python train.py --n_layer=13 --n_head=2 --n_kv_head=1 --vocab_size=8192 --activation="swiglu" --norm="rmsnorm" --rope_base=10000.0 --qk_norm=false --init="uniform" --init_std_up=0.0771 --schedule="wsd" --final_lr_fraction=0.0 --batch_tokens=16384 --seq_len=256 --doc_mask=true
Each number is 128 + 32 x the weight over its row's rms, rounded and kept within 0 to 255. Layers, rows and columns count from 0. Numbers have three digits each. The size before them is the row's rms in percent of the matrix's.

# layer 8 attention query, 64x64, rms 0.119, rows 0-63, columns 0-63
055:162068078141111102165110132108115123165164151095117137140140112080136114122101141048126126161107066173136073106102149137144098148112137139129188173133140153179083059092101092102161146183134090
080:102174153089089191131134115108149092145136176143152073101117191152127133137108150150162150112118125174129036115132087147140138127168214158189096098109080128107130148092131147101096102102130107
077:139119114165196064122174159155112155105129099082132157157115077111134118107137113076097128135153134106086226155102154076137086133139070110053146164117154151132136104180113102155136149124128141
091:087141175107059165137120089089148115142181144168133113125105199152125126171125167167161158104123137137181088100151097189132156129164189139173111084115124133122095181062112134102127152094132113
064:175160151138127148107205139117103132146065151125145106086122166144083164129126059124160119117180079184107161114099088091136114111148107202126123179148113085135083116111153194106129134088115125
086:127112127090153160093135159186089195142152103071154158124147096139098106143085103083158094186102107141066163154127105088162149113101131082116168182154125164094136128159110107119105057098114095
116:115150089138159143114116112125144106180117116132123152106120109062104106106147086101113087210073123069151166140157096135110150075085154114074125100107168142101122193147119075159131054138098104
068:105154114099150133084144169118147134135133107146153076148133123189128095106128143147166084168118103138069093116143158137150087125048114143072169163205102154076109109192180092144128101109097131
099:124158104059156210107101127139111083071108117102099128079161203165146106111119165129102059114090124148103111123108111174134126105120165174091158140144064110111112097185095121148149142103132136
123:071097127185089073182106166147176098183108095125146118200127097117126175124138125159108128122137109140119093138152121093125080125107130067191085174154113119141159128144168068161150105171141111
117:164152149185151107092138157159117138169142079153124110074113176154115159175141166081109149134116151127072071174093123119110100117163164151146105197168157059136156156131182147165109104123145163
121:115117083121211113119159136163142153102150154106081144151115138149061118081068162112106080112125121131154104108123117148147123115127070107097165189129116173122175157205179164108097123085155109
131:166094089162128141101153138164091084144130100109122119052125181065141135112204163100073151167111124139156140121176131140113139123048176149082148109099104140148178121158123080137095133107114102
107:105137198091069130145107208175108157101161127139170112136199139160131181181114146154130146106142156102148117170097149121150174110173128119162083094132166130182135119101070157105104119125104100
147:131129149081126113156125084082115147142141076135095102149095080092124072132116112129167111141113137098128150103181104115136178186089097085105146158127195187106094156139095098050185160100135122
120:135133104069185158081105204157105135089188144131135129128172174116117125109087129096124087100097147152119145154109126169084175094171138130096105168098132114171162096136163205092146146150119087
081:136112112152160088127161152157072170093131106096112136138107047137123113118111125112074109156104137096092204164126188077109153116108098136054145190110137103142138079175107129134152164166147156
066:131130126118148127172139093078149114174183120141129140133135185113146141158200182093123129153171130101176112105111135167113080167148168110167158058123176115164146110092174063118143162137099179
080:126157203151071150139197109063106090118135129179124086139093193156193162116110119172151126087123112165151100108153097173112174144169146168156112115103085115114110132116137148115126155082163131
068:173118050109175083133094126189149134166096103109116181118133058099100109106100118085114100187130128110111170161097141100122090160082116108135146139139195142119145117149123102159116102186073102
100:096120192101076142117103101090118149084139147127172120128147174141167121132132181186119166090111154193132051083161133134177173114142124126156115125116084104101096107079111148089137165082172109
109:092123115111098159095121109047117157090184148120183133098141207144193125159146207161109141115158119103107135114137130144163120154125150120130115129113088123068117093116166127083149188097122183
076:152160134136135141153161129073128130243131169157123125109105124102118117137101062141157142154151135133175119098120072148090109148148103154215121157066170131143123172105168169100152125099114152
135:079151140110092183148129092061143111103143175136171102138142189141208140129145183177107154101148091152096125079116145173124137145145141126143115106136097127134095075132165128077144205100111160
095:066119117148164109165126145144129098069122116107072161091150178181094136149102193123085114135125198113149070153149094140145117089179091163171137118134124069119110177112144084154107109090144120
119:126091137136163127100060109087087097088135123098095139150116124130128106123081155133089103065144132131081125177116116164079100083090119109126174138154179147115178116109223127079138144158139071
106:117121023092109160103086152095123074164098125162088168110133153166149187140101126108080115134093115133120195144128141159108129115140106106096138139054163125113147120123083052129168135109152135
138:189163125104086158078125182113092178120193055120102106093175149142073080152137132134122118118150138083099132130164093131154157153159159145137099215083146102111142156131134159097153105137140147
122:114121106123099116144122157158194083117135120142131084182133119158139164088148185174146072131169123142104094095173182155172091121124140155120095165105070126099144074192169127149124096147193124
120:114152087122108116101116094126106162117157090076095123132127116206101066125086159137119082139124152128103085146142114139171176133101137103107176184169083156075106089199109161154068126135138093
130:077153103115141125165149176152194116132150119123163098173122088123193098080105134156112128158060156169160120104153117077127149155083139153114076171167055127103114109156126103164180142107099134
116:130095108091124140117095113119089085125106070144083073123164164167102160102161159121107083137107037141089101186134100158098096096103156142125112162160103117132162127162121057153152107163180149
070:130145110128128076093165081170135148085107138108128194137191079139130122176082105114134156074124140157105180134078109157144101150150099157097075135127137131123098176153187174067090121110147087
067:106139137132123143130158062065121093163085088193114071139102121161161131066134139087104073111156191081125105125163128147125150071098188153114105127110119153132148128118150100071140138100147182
074:165133104141100165146210125148163128070121128132146205151174093111097128169087112119155184135164098191113131076112134134123127151123093126070156146135109154119087092186158170158092166131106110
080:121122158137148173087083071119121091160151090158078104099052150115134164117189131122099102175095149084110149161152110151133129096100185107169110070109125155095188148110121124101169134123184146
091:157101119118098139130165150167082155109101156126199161117216095115128122145107123108142146058210091155152128110099149145084156164117103138090098186133120111148097098155171157131091136130083166
094:128184137121082102121131165133088176089121104067167190090125139107145049156109123155137123087151180101122109143117080104158179134157101117138141159179151152057137139101129117109099172089091156
098:113200155184152121089068126142156148120126094107179179124161135112151068130125132142096129133053167109092165143123066105172175127098166152127124118143182129073103146131082095127113106119084118
078:073123173112130153126114133121103155160145132127155118109133131175090084141145199120153130125137113119063089092145144159178177154042156159132151136156070139077142111187142127120109090095151060
106:146181134079169178112091113120127078078092064081125133121161192159134113100140147146085058132072183111083138151128097122140127124112160170084158167157125106116112131091103104106174166117126111
088:072124142100107140152130156115162145091052101101112119184159076207152154079129093142086144112091095172131133135070085113155113112139148088141090113141151129085095132154118086133047109139141141
093:137137105191139132120139176134138143125197090153148017093089189168110137140145138120134111139106136153105101161136131136146138153145130212154098184159127096086132135171162131167120169084134141
091:090110074100198123070155117152126165097150127057097187118139112172116134116104146108056088119138181122107151180114088152154118116155086096071129160119120133111155127130172127080081139155159113
116:173155123158123115068175135175150067160147101128099124084153193063109115139208138079105125160112144093198132152133103150144152177082169146105165119093136150136191141138112126137129128120116121
106:082190156068108159133139195166049153113157109158123111160189146187116161130106111101146120120147170148086120150105119140129173126181129115130127084111106105143122102126052192148130132117093108
116:120104168066113082218146084057104170184114126130077119138136080137124083144093109136165107132101120102117169120151120105130177196114136095129120142124146145142097136173065104098166141122153150
113:123156096076137172088113184156077131119186090153156144169188179123113132116077112087130129083125164125107136175118131166097174082163110095102091140108136133151182127095137187109164171129088128
063:166131137150086119107170126146139136095107153153143160166186115138139133146141095131120124109120142175065093096050166126111192178104122147094125175140116200086103156057133154138136190097098119
063:112170138136144111163182128056155068119111119102128136155040145106107116107089151113108131147080081116162110120117084137113161111176109139144117144163129156163095169061141117095135212120104169
077:133135142149122210124129100102117157133118092151093115162140168118127164133182082138118085130130142125092093087218130100125194148097187149092145087085069147082148138127131084125167153135153168
070:137121130102156036084100138141120149178116111100139150102128105115112123135099116132124110144101124091153173171071128111135089119171053094211099110167173117173190151115087117126152106172106111
078:100100126132105127119141088081132139093163121154137113119081116176186166092191188096115117146117117188070083132152161179125164166099203098128157128112076143097115111132128108091112171095167141
082:177098120141064117146125126075127118152140163095112150132114181098133075194126153152159112083237150128129111112156142171120155151116132142112170148097086129122130107106171178107074169117142172
085:152123165148104124164177196122103120202091182153148128135132122095098102159095077126132172088192122102126126156095148078115091107160070144107134135130175106141109111085169146117169130161086185
130:101098106118144170140133058064149136084146182094154087123087140161211161080191193133072116150103102170125152126130145141119121149133142161123108111142103150127087076142131125083149174107123134
098:105125178144140070174111155147126092142054170132098146111130149106075107150146142124127118118191166090183067122120091140124113127145079126118185128157144113126093183092197109146089078162110110
085:091140123149187081109083125171133156086186134156161135082083151107130174148120149123125103100123195052096149138117122162130114118121091104185138082124160104140164168110217144153150130122142103
095:120091089147119162068106136135122074173095132143106152124114200117127226137161127092115055205104147115076167181088111117130114120127112068137140121112134121104121140138079098138098115133112110
119:155109135097128133067115174105122168105210090124121122052158138140129060141133164102123137110101099127124161097143119188150170130121166091137139212117162107088149113162167111061148121131150128
117:140106118112127138157079144126155063143143140123174127159153139130135135084110136213120101115169162118131095067134188151150108151091140215164109149101075064127090080131126125169126131127175093
104:169135106139121138145145126158122153148177073098098086128145146180136163187101119121190111171094159135086111145127103073166123135120120123129146170160079111119082107179045154182083173095112128
124:145081136154130097182165133147165127176157120091145072185146115106148139086105127161144123153075165177107099102190118113099152163125088146111047163137061115171127117145143170146155150081141119
111:151094105086116126175120128038143063130102095126076103124141193125124099132140111112113119107157078067143121138095132144086109125087154165159130159168166139146165163083145068144175123188117116
# layer 8 attention key, 32x64, rms 0.116, rows 0-31, columns 0-63
062:172142129116116169143144096069085138122140132100118104122038181128151074120167169147106145199106135146146121144164157191177132071098123098160169081122153095092149135085100113153145160135125102
076:205140183140098138146067078162129150140143177131127196109132113061135154164102111142157082110168115155095140123053169149147151126096116111100190095117160111149090122118126105128128156179140097
068:086113139129104118093145153111134112109142103148113088132115088152068129121095098120140194095107157093166131155126104067105136151158139130171081187188096158133158165183118115178151046148104179
067:165133129122159152188098117143146122147080159108180170164093178135245117135159132118130107116134105110117112092161186146120110136069132145103212121112136107135135106080118151094090169118146120
085:119163183134125088147112109142145109190126146110102115128126063102027067188085082160200143112135129105142107126072139164180180127153089104114161142138133137136109142130112101149103111125134104
072:140116174094213139104081122109123104128122069108138126100140200144139113131149150129110108086154175111154077161091166150091118102071158121094108126159174107179181145139164103067158168148135125
084:108074079146113100156114172137104065068116142171113101144151135136155150096180119111056118148111129174176110136152159124104103120094102111214111161180122155102161080144137152108112142154069138
132:140140166107115165119040157102079152114151145114100099075096209110155119140177112126105083097139137128106124149146104182145151100124206121183168143090165114099147119141123121059146151137143102
080:145039133088117169137081165080156091148105143161149150146129137099184128102157158104114077111147114119152161203127142087106158174128193112118135126135221105112160103128141118098142142165126126
104:096118106171159102158168079110208089108086102092164105131109128171134121131131166159108108084058112141193111095135089122102070168123120118077118085141143158088129104136192108082134135139140102
102:118137123197123122104170117127028141119111111164119107106136187133144136138149102103145084122125145144051074075130092169163127117107142062110138151141134135111143124139175205075141155095125102
115:088153144164132129177139153156145105124134178105171157187057119106119175183101133115098187107139179102040135136153148150100155049123112121120163133122149129149094089163135167148138151092121130
127:159170097171126160106120162133129093190120114139104123095154193056129129133154136111150080178105142110145172135117070173075180134140193155120166119108149087125102138185105083163120091121159135
122:079063109085120132136125190114126112056150134188101107100138104130012149108115141102093109130105102132175139139099132166152108135169082092122164111120134166134162179102164107126154138157107126
135:115080158078111102199127119072161158160144141127147126129154044121122093140142181206170117141117094099130167129163144104144122180118128131104129145123116116094148124172056095101130146160194144
115:078067111087100114107080187140105100104119104146115175137084113082083129145128123083124122112128145103066165215114146126139139126157113081158209123108167137123174142086140159133159093121096113
060:079100042126163109147193208096117161102091067060100153116134146118121147105108132099121151150142112115180146162183106167120090109161137105141079104144116114144129164105102104124143083150087133
047:204104140079123165152073079144093129157103139091123119118081172150119103127120146154171105137138155102150150114163151169163165046100135110096179086085165074093119124146137164101163177141120122
068:137200165150117118135119141197144111173168192137187172159141063103117077193171124153146168092193131087089112129109145109159134135145106102134132174159127102120128104089131157146089143148143126
072:118075080124146113110176147067130151090120100145120069134116163120156205061108121090114135195064129172101165097148116113105094115070103132108096105135130182141143181128130130110135103091132101
080:171163193103149144147053115111139134162079136082171151121129161118199074100114143150162091074168102089111105156106122122126172144121133158073179063122172087141101112126147112117122163137124115
103:127136211108100210149085159106116162128122140096138166121131138131200072125106121149127130037142129133133114132105104114159152110193151097103159112124197104109123107132154128114139135160062162
101:119182180142101141135146112144160079172127137137142170158143113139072107148076127149202097123086133127139135097087097128160201156163141083072146153129192167122068176111089124102120124121138101
073:148123173059124157104115157129104124154151173126159117114128163135221122134119138113147087050139144163045148115164128146115165132129181128119181131109147109103094079142158148080125197120148119
106:107174180153084121179118195157143072183073135141150118160172060167089087162122107093102116144139166150131089156107119097158176084165127129107171165144153100170115138114129109146125113165123156
114:118154140150144130108105114161131176152150117075100122152070175121141118133126127131141159110157183195093082117150181160085076096122146105104154095051104101141119135110148147036164140101150086
099:152214078110137150143122171139215128122115099091119119109132191122153173150175135091135107120099124132108169152109089102139120125164158137135185143073175161133124147089103142066143136178114082
130:121093121159046066117128135130094134157156098173132107101128091102130141205113155113147107067130125098100141177187106131140165177117179060175142156137147120070149138153138162127148142151168125
126:188071147130121109165129123098118032134109125067109090155058175104146150149130130139119099057129160146129067109107141146124126118090156205156145155145106120157106076100160103111116124119117118
123:156100122127072117189173163109106123100076141162132096182176121078173151116101077129160099118111103201142159148117147144125133049113141088123131183118134135129088086146116125160162187134153159
131:138044091138146148197122125135121091163043092062157132132134113099171134081149172135156083136081139174099127132150155091169150201117110151083135115130138118163126090102140125112106144098114122
114:142165159091132110145096147126147138165077161092094105131071147147134078175174100113145096129153098116124111204118099078119103166075182137128178136094119035127172138117141099133129105176121148
# layer 8 attention value, 32x64, rms 0.101, rows 0-31, columns 0-63
092:079139126153111108150138123128084138162182089069097199103144153095102127125147184140135124126070110141121119069111191139157167121090108147168147115123143127084137089134113168115149054084142060
103:130096121129113136093149152147145084159123064074174088086158192146122130147110103092193090121100137140113102120153098159197096118172079168114148153071091168103148092132119141119092154170085108
101:143111128111137158118150138111127100113065159168122123192100089133108098170107112118071105146131075175118082069109122175102121206121138170204117131125122151122176138125131173103147122198103167
094:137119130140144141136140142152098137100143123176152120130115078107126127100123137119096143093087110207100092110174031125130115104033132200094118194110130104086149127125107147148153103077151100
110:184103117143114194116101122123161172159088167119140188125072150139134088132155123138139129164150102091117153082146085136103162100140127120187113131157078183160181084166151089139165093131114059
093:117091142119047160110115109142163132134126097076159154123167144088106129129169082085169103106098104122147116085102093094165078089179151135176108112196107161138128125074115079118149123069162101
100:183081164128107129120153075119137126122104074190065081097089121128161152148106194125109158142113136092140123094156069112169125113151150149135141112130127168162128103117108120172098183085043114
100:133111102122181186174172152157154079142163174174104181138124158124132128171180167103146144088112116146062113130144107188134104126105191169144096138166140165143168205103150120106118109125141126
100:198153174125168161107122150170092104140143190110103057115180115144133179094151140116173210150131090149092134121162162184148118143086094169120118143136119092073104148116146152117141096150139143
115:191154144111169156186144125113123099096128096101163161024089136150130137149147108137072075093126130122123152123143086165163080134118135064125113126097073173155124161102128109170140119098182128
099:151172193164102181110136106140125134102166149126071163086123124103106161086171166165084115169140115099103086123070139096133128136146105135173161179165161147113180119146124110106127102039097148
103:134183143128077108130071117123118063081085110130083134124141142085115090112094103118186134097109071133178163120145187107119072162165117122093172163146140111115170127091101154140173165079131091
106:165146138114109124149099141177170117156133060105164143061155090104104122081156109193112067143131084179135135138123156110093099120163148122127136080130119155127114106174147230131083149161146131
096:147169152134165129084099150115106123192148097106157124132116103128176179136090155098120127130097091114107072130130174107198125111142155187217149121151154137110083151109138085166125103199091146
084:083068150126106142102118121084128130134143129146135191170106157117075132149144145071143085102134134160120105144117117119129055086115179131063122138145134089122189148125137099163106182113142030
101:175106121116113153117070140085125075170131164110134137115102119160127125103163068067140154126118109119145165116135175122149158098172101078102083126119124084089120168055129118078094101069129196
099:123137133147121157139184106126138129156154100142114093110129155085174078109047163123066102146146131114163104118149146136108133131187151086142064153129100104169155130095091164076146114108058202
108:103149126123112107122136095085078139133129185106118134169132119097138151114076129126092095114147027124142113101160038109119122091195185179135124148092129088151170083132139162142091098120148121
104:144147121116157146177077116078172133141181147132121104098123105124091173121130110111082125120095101173106103097091119164151176152165077207189151160081183101112145152170172141123117175098146142
093:188088088134103142106165090088106172153150157087116201115066116121132090188146183148132110133141069089155133096137178106152123145116121134144154081115153193176099168130109126099111138089097122
098:128101176115177108152081091092165078115159087190118162135126114152139094114102128142138154126102148190098179091109181132141146148117094151142118158085135082096146096133110115150147056135091044
097:099141128145146208114112157123206123113141130118101126070146146079115140169140126163110118132105120145181130114126171092182082134124162093116158143155111122046160129134172093197129162106157068
107:107147144146134142164160092060146086088100091171084158114095121136138123075107171084197117086098124109113116202105113150126137089086115149157152148091119149122173119091135142103111122100056073
089:114100124108164106134171092141121164108136103128179157131176112108140123204079120117162062127109113101137089174105133136194077157080137144149105067097096090148080124120108135102142119117047095
098:052119124123129148138157129087159123148094095078169128092099116111114110107087099157074055102131098134117146204062144086119131135098144141141108105068128198151105168144143154131147159137173096
096:098125176128133056120156114151158182131147112144175152113120152094113136115169141126097090107101050096121108117166085156072089108094106112096116154097150136148119093124145089088173162111037164
102:136132126108074081169124135163130170153122130102134131175147114102097151188125170108168153107103085176121111154200133069152101096158150158134109151205104185123181149144160144118166140080103093
103:147149132156152130129126137122140094175113146130204105095160139159145092124075154198126184140155087137107148171076106145087127153135153101140111121117070179076105130062162147092197091110143152
097:140090146119142137100122145080094123135152176052147066102136100153137110160120086082093147116086083043176172162167156133096138146145108159101080108109117168176121161085139111145140160096097137
104:085142072158179142052097133108120119171117149076193064164125140100128135129091098104149134154115133112140130103200165147178120099117162148150188156141097141103119142150154131105171143192094152
095:164120197154132205089106145136142114104060109100111104125126082135133129172117144205135134174119152129084115166099125182130151117145158086144088126129131154148138084180150141130157056096094080
105:120138120112154053115159091086167107125116123125073070141173122123131163113168155114142163074150103128123091092108147123124101141171158141162118085166200164126155089113142097174164175200111097
# layer 8 attention output (transposed), 64x64, rms 0.0932, rows 0-63, columns 0-63
113:061163212139126108159080088129130131137163131159126147130156140089094140169149128124151198154053084144150089070114132114109174095113155126151171074118132156115151107137142141132122062103106092
123:121117146119134109077153131148177085111120073063172108124142146114149134135081143105226135072079124136076117106159131186189086146151130111130138093089109154101097077116134072105105116135137126
125:118097106086146206098145131124159104130072169160097107182101124132093084166106128114115078112126090140080098090146114141145144209158132137175151161076128143128176125132177175124123116165090175
104:136109175131151068169116119125118079133108137190113119132087103131171136151108164113131150082105106160083084111172036117110068145088138180071142144123138118084159132141164167125133111068119165
125:166115139189119212117119077130126127153060147129125130109092139121109112163150139112150122166169125173115146095112099108057134181173115109181124117189080159144151125143167121117151084085094078
109:132089164136046154096138074127148120160075070082143139134133155106097088174170126038158120141101096125113140142142124107119086121172157140114167120178091151096127136073137097175145149115162102
108:178131144135133100104146109110222164096079130150111141150112106146099151157120180095115147142153118085098095111128110121196104088153155147120100135133143107136163119145031079101126183109120061
122:167088160122128158174224130142121139141165171130083134136113135122115113159144172085095146129108089182049133110140101123191166175097163128111095158106096157111156176121186112161116113108128148
124:200124174146211113110119141146071115162142166116083052134150119138157140081124102114140179108114153114091143088163176118198121179084121133137130145130138107106103152130104174142155080134144166
136:201124173107168140147171147121130140105152107103204191058141159141133104137140111088052101087137098104100135115122124112122110158127120065066135106078110194163122147116106149126146138122137161
124:169119190208156135095096102084151095101162146159109151121125111071144163091163164180111120132149122107121073069080146103094131118142140135178115088191105138125180143104117154115136125061135116
115:120133152115092090088045081117154076105152105089114114143154163137109128084110122118160147116102083090190163130140179120130088092181076099111148128114139105116175045101124160121130159089153158
122:119144084106091110061112148155134067157114074117112179044104145150107097070172129188095093091127135135165104110110173104147141119171124090107137121071118197163148121110156155126137122135149137
108:126174176138138112085131164104110166154146156095162138140118098167112165136114125102152124148088134155123096108118180125208130091107167191196165174084106119087119146097132065109166106192109123
098:125079193115046089131185125127162118125110105116117137184095111081119107158159140070133099127134094204133105105121080135114082095135167132081110130122114161112152094155158079165080162096125119
121:177106116155137158141071136141075132119157131078103131144179114125109101114163070115158149127114126106121212149160157074137148143168137125138112159099099134072045193085121121106141133094138183
113:111158120196147165099088110117136105079061140157146085108138122134137114134091159140037108142142073123134107170132112127147135134124151077151108147140026088162159154101167141078146134112096142
115:105121116155095095063101103065126120109094173158166113148096125103120143097110132089097118097149044183131129105156086091095099122141169221117162166147104119146135091129128157175092119087132126
126:131093156104168115117119168102167073109191116161080097104138136095124170138162106106123145102123100181096128068087113133150176081128076193161147178074151143115117170153181147106132136105124166
110:130126118120139159096151124131166199137149158119148182153158115110027127189152120120135160186151084096133136127092144090124165136155142135144118074124160181152101160123039095126146104121090107
116:108152198076123110165088105180104135116135136169087159156140084120100106140126098080116155149070134126095142109106119143123126092170075090162137187072135100099163108171153160072134109114067104
116:150117202159145159083125151166181091137147110100111111097107161154169165133150130133092154115134130180170120072080157128161078071140140074120163087155097171069173130147169088161137139123137134
130:122152159161105086183149094086160139105131087130103163118149149112138108099077176101187141105062093110102136144114107147144132113113132145151071114065122115158202098126163121070089130067102086
101:101128147050138099107183123131154178112120097114174159168157130116096093201093098077119123150099094059097119169150097173159120128097160097151122097084111144179157118124102095135138136179118093
113:041137121085071145149150175100140148160099090092160157068110160142100101126097124160079111118120121124143117194066143160088150103100119131094126091062145195154123154124169144111118114122121100
109:118142135192161060100182118104105091105082101141122152159124156117114187135153144128089078123132122144166054137150045130109103137088123132139088093156114117174126072072140121131134158103083154
110:164166115088094141130149103093152096162119118115096088149088171130099154169159141108168129099097138143125101156155115145123115083113176188084144188159062121126172111100220103173141129115117077
121:165179091195176146135113142142110092175100149095186076089123152189149098055079129152090149145150126127123142170116115150132121166110130106142111123111071151119144119106179167137150079063120127
099:134085136127123153103135162115119164101111147107173070143147137178104143138169064135099139140082145065116186178172161117122123109106107159136070119128106188118034169089086137161145129123127149
124:120160135194176136075112183158137101154080137095162058138144125178130191151114126151178147129116120191131102136168158136168107153119119146193175125144121105093101118160155090124144073171112134
121:165135166153146175121074114107098110111059154101118126104083107114185095137111141203118132127118173129127101116116148183108120156160151103159105120119085172161178141139150181133171080119125041
132:118141109120106109088184132110109164127118123125081094137102145155104134105136116064116107111091118129151080109069164135226117083152129162137149157132162089145164067122132116200077189163110116
068:093129076122125082091118125099161150155110166141134106109139146064102129137188109080112108105051130104128102075166128194097131083145132172128099121164110152143151184094141119118144104153206174
079:114147107119144074117111088130131175146065174079131119118151167121103125122179092091080144116143101151143109133105163129197174110118070079151073079115131088146098127160151122057083149174133107
068:089156160115180190095162134106122085143140128177128129117095161108118089115122151102175097125151109112119127167095106075083109107078169093118210128135192123085113146180118165158156108118063132
077:096157137128169077172151102112051145100176136158178161106113112119162136118146134096113096111154105099161059204102148149149140099151141166111078124066151168188142145112103079155104127139118143
095:176116176177089146121163115161088188087135162110124168077141188129166117125123146120107154112122114129132098139099170140166165057160112097185098090140117209121152082148089151164123099123132149
082:192112106097090120102112049131150092127178124105138124093149132050124135110141124082182074152157109119161126159132169137176152174133109153150114120107124198134196109156104095159143174121161141
091:120156125134196140100105064161148150092139143135126169145129172147154157109168122131081119148220136119140104145109194127163101054141103106147122188102082165115134096099113113144151130181156081
085:158142160075097166151171122093117103179113132126108109103115059130031102150064162119143171089083106130110153122111109081166138185083132130093161103111143127150078141150096128085112142110133094
066:062121135124110133145157180116076124182100102109116066131096122155132083145150136082158162138076148078089123191136112125087135095132107109138173145172185124121085166083106138084187084110128116
077:214133114050143136145150065133080148115197168101165168068103130138124062136101170116102089081157107132120149145136168112145085117102121142101099105095114142163136110129081105164116154117150119
071:138125066078168087066109080102173158133113045113149130146085115097109107109174137101113158177095120147146103098114184117093154166151118116161136143109110139156178155126138147103175172069096143
091:135104180106128201188097097144123067091162108145173073154109085122066152116097154101135139101188157090164096112165104099105171160144128166093090111156144129136138092150115096096095085119132109
081:101133132134125126143150162096116130169072156135104134092097158163095144164114137132099116095103098135149152180136097084078134069146096049099117123167204121129123175103192124051165148109126101
084:118113103136092083092149097146156135089167123090151144178121112111113151132160155159172075225081093174126126112122151121175163140142115105151137189108109147099190143116159149135196108112121184
080:143094184170127145158133112149104109159126116105116085196151069154082121123099102153131117075119134144149168094148146119133124175107137114065124144144129144162073134225117054123075131108089142
063:166132103188132146149106099153121092124131093101050105120198147140135120124173088132177125119170113133101184147152150058120118169124166141123180125128099108046089138133137108185148159094133166
086:129181102117140144095132084095166096080084094150128189130216132140039104156125129111091127132118117049165126117080149108175162154074174106095150129101132121144109151141129112113106132156111116
093:087138114112092109126148133095086147159126181108154204182102183138153129160094143115122129104128054124144136144109100092142107078114099061186133113043143100134090112117127135152093130151072102
082:117130165029130110077149153110134150090112066143137169121125174112182124133173127085151127155091110149100185187094101121145091111111132103157168153112148143062134181133118146164130162107083110
074:146210133184155175126122141180155096179127100108123094163073145090094129130153154111092110117138139165117076175123110081063092080123120168119149174148082134129114176124126132167166098135138085
073:140163141173104136135142154130120088105125164152152103089183145099153167103150117069121113109157138109067142102157076190069125073191187165113128144173142205094159116096132127145132105116143144
085:151147164102088154129124094140086137125161093121164065175122054145145071123112127084098117056081155132142145117119127154113128154152141117114105119143145175143189182198137091111064164105124105
070:135127122186158104133182087154205135130155093165107108149164152171138107090184170145107154121076111159119133048111133105152082195107122122121115163118099095112122095145116099151092108102071163
080:131151124104121079129141144121140054180143124109143043154101128089114112144122133097116070148118089133097112157189056137094084148132119133116115197128106124134152156099170069136212131131139122
077:186126093072126118107147112125137094112169120172160111145139152104156086067162159155134067131146097185130144151112131126126089183097162122106163154086109151154152144169155124189073142075090186
074:185108121128129154107116139158084127066109057151102183100145169131112120120126104083081180109095153135144069160128124139178174148090172170099102131157132163096142103116056163141076091133119135
088:143096190066086161158115103126145081154140105141142120162106167102044176167105154106146147122136148061182141146126127117152191104132139162144079109090161153144132150113113095108165070100151100
088:142154068099121136107159197158150113158153139161123143077128111137082055095122122104122161136140182096113162126112081189118119143144167166108203073126137171127143109099088172136125091073145130
095:134152167098112171131150120181112090107139060137141134162143147160151083087158153128128121129142146094086092177127147109142105065053166120102162175103107111097074095164109141191091077111125095
066:138129162219089145126138124140107141053146105113178087162180111139146122089113174149140121075059123159133105136109159147169140175098149180129112148164158124144134156202088117136100086126112149
069:118065134131147098107125111135106202133111153146098137149093097119132048172132153113107162191126179106115122086089144193146090103230107112139137137101104128104162103099117161136147118085121102
071:156076177096098177068122134156165093099127108166145164103128146103097139126115156083157156142099155088120116091078119152169157110115170181141171156160166143062192093138074125153099092126139136
# layer 8 MLP gate, 128x64, rms 0.114, rows 0-7, columns 0-63
099:080109115156129067132113191136163080052119181165134092134172101152102149126139159072159179130124124151127133122099115096103139132122109077138086164177183084101125058091105098109121113111123141
095:147097194124169079141075098098110147175138096110188126068120140140103153135176071145150154156172152156105093135158137136106122127159176125167128090078121136165159125192118200124177116108125126
128:148134090175159095141197183164078103126145059153162096142065133087124153170138112122106184152167134143194140116154126169143122131138120081123162167093137090167159139116100147124125080072142134
101:144094139142127124113111103179131062170074119142127118163109137101150216127110141133168121161105103079112099145110066164129152149109079137165146157160071085195181164098115112140152153090160130
106:139127171130111068119142191151211103129111125105133165108140130147109187164063103109133207138152157120207086113122118144114098122112164131106070111133161110123145173101158083151137086135106144
105:164096088116105137133130121165152103180057100158091146159116147106099129104142084099215243088130162135147137096151080130133109169143121122144069152147103111139152133123157150150144126148166114
111:117124120240136136118117161109180091123102184154124112153123123131167185105119096097149134186134137195153110116108069130079124144117047091103090112156139151134127129088128116096138142094092154
095:165120137112067105147107117104170097154133152133073117139122144128062107125065134045161157132158104154137148111100178125112143136160114152169110122141097138173043130103138126063119152195114166
# layer 8 MLP up, 128x64, rms 0.104, rows 0-6, columns 0-63
109:143127112148146090161109116097119202119125099205140089158136147096179124109143121142159178136144148138138091155146152133164136127096144170140186055115107093139131107157140161183130170126027132
100:185101143112066125180068166114132069147102166098096136159094094142107139100166128144143148124145113205157131157122134094121123145132138035180103132078110114142140082094136144067134150153104134
112:090161151147127104122153175137103095146157116124163092182119105053092146088137146174132128120112158138169190120158159187162223152178116104112134136158130121117202114142130131085157123112155100
095:114161100140135093147165172107160131084188150040148159157123133114196129110093135145139153074172122167120107109134138098190157140100129123112119158064056117109181116088157127111117177117120143
109:125157193126140121128109160140203099129143183124134139082179123112150157167126140095116161141106121168161088128147089181130101094089176109113121127109127176067117114059170118123144135180051127
106:120131180116147120099169160103122177074150113097203173119094102114139165101182168106112106116141116128143142150122079114188138107177107144133128134175222143079113152167085098110147105170112137
106:055100099130150204098112097126124118144094154181130125093100103148090158156111160159066175094114092082142159102117155145101124132126120148140187101198148139082084140145161124195127120157140159
# layer 8 MLP down (transposed), 128x64, rms 0.0936, rows 0-6, columns 0-63
106:122116121185101129150150125145138105137140143152163145062115136130085142163135174085123116099157107177117116126088199119086130163144123025127114109111161168124117058086163124091142085090134073
098:078124170098105072057119136135085163145119184139165150135105173100105073138174117131137129135132143163076077145120138131177090186095147176090099104123147116088153119186065158132120116160130131
106:166148097059169161113111106123128181153141125130130131162108117095118145109135074082144101100137182114197073111148114129128141172120158201089073168152161153192149168120123113068155135147119117
096:211143122184084099127185163126096138159109114152147132141126114145178132189183091087152107125175088172098119092076139146085101134098119091127145118105126171137131083133190139064113109131130156
110:127145160114113140085080118074146102107165144109107113058102154161111136117106151139156155124102089149128123128124114113122080128014197102098158090198107174126097106117119128103198128117115113
104:111127128155100079155164142143104196131187149099171133086216096183095140201115114085140112136135106133185116142139093090122164092189155119168096152131154137136115127132168089130117101095098128
112:165065137151186153102078087136078079136135074099130116102162106180108149106142168193118122149141148144137114175146158121134183125180145136097085182148100096130144113103080085163107099170149113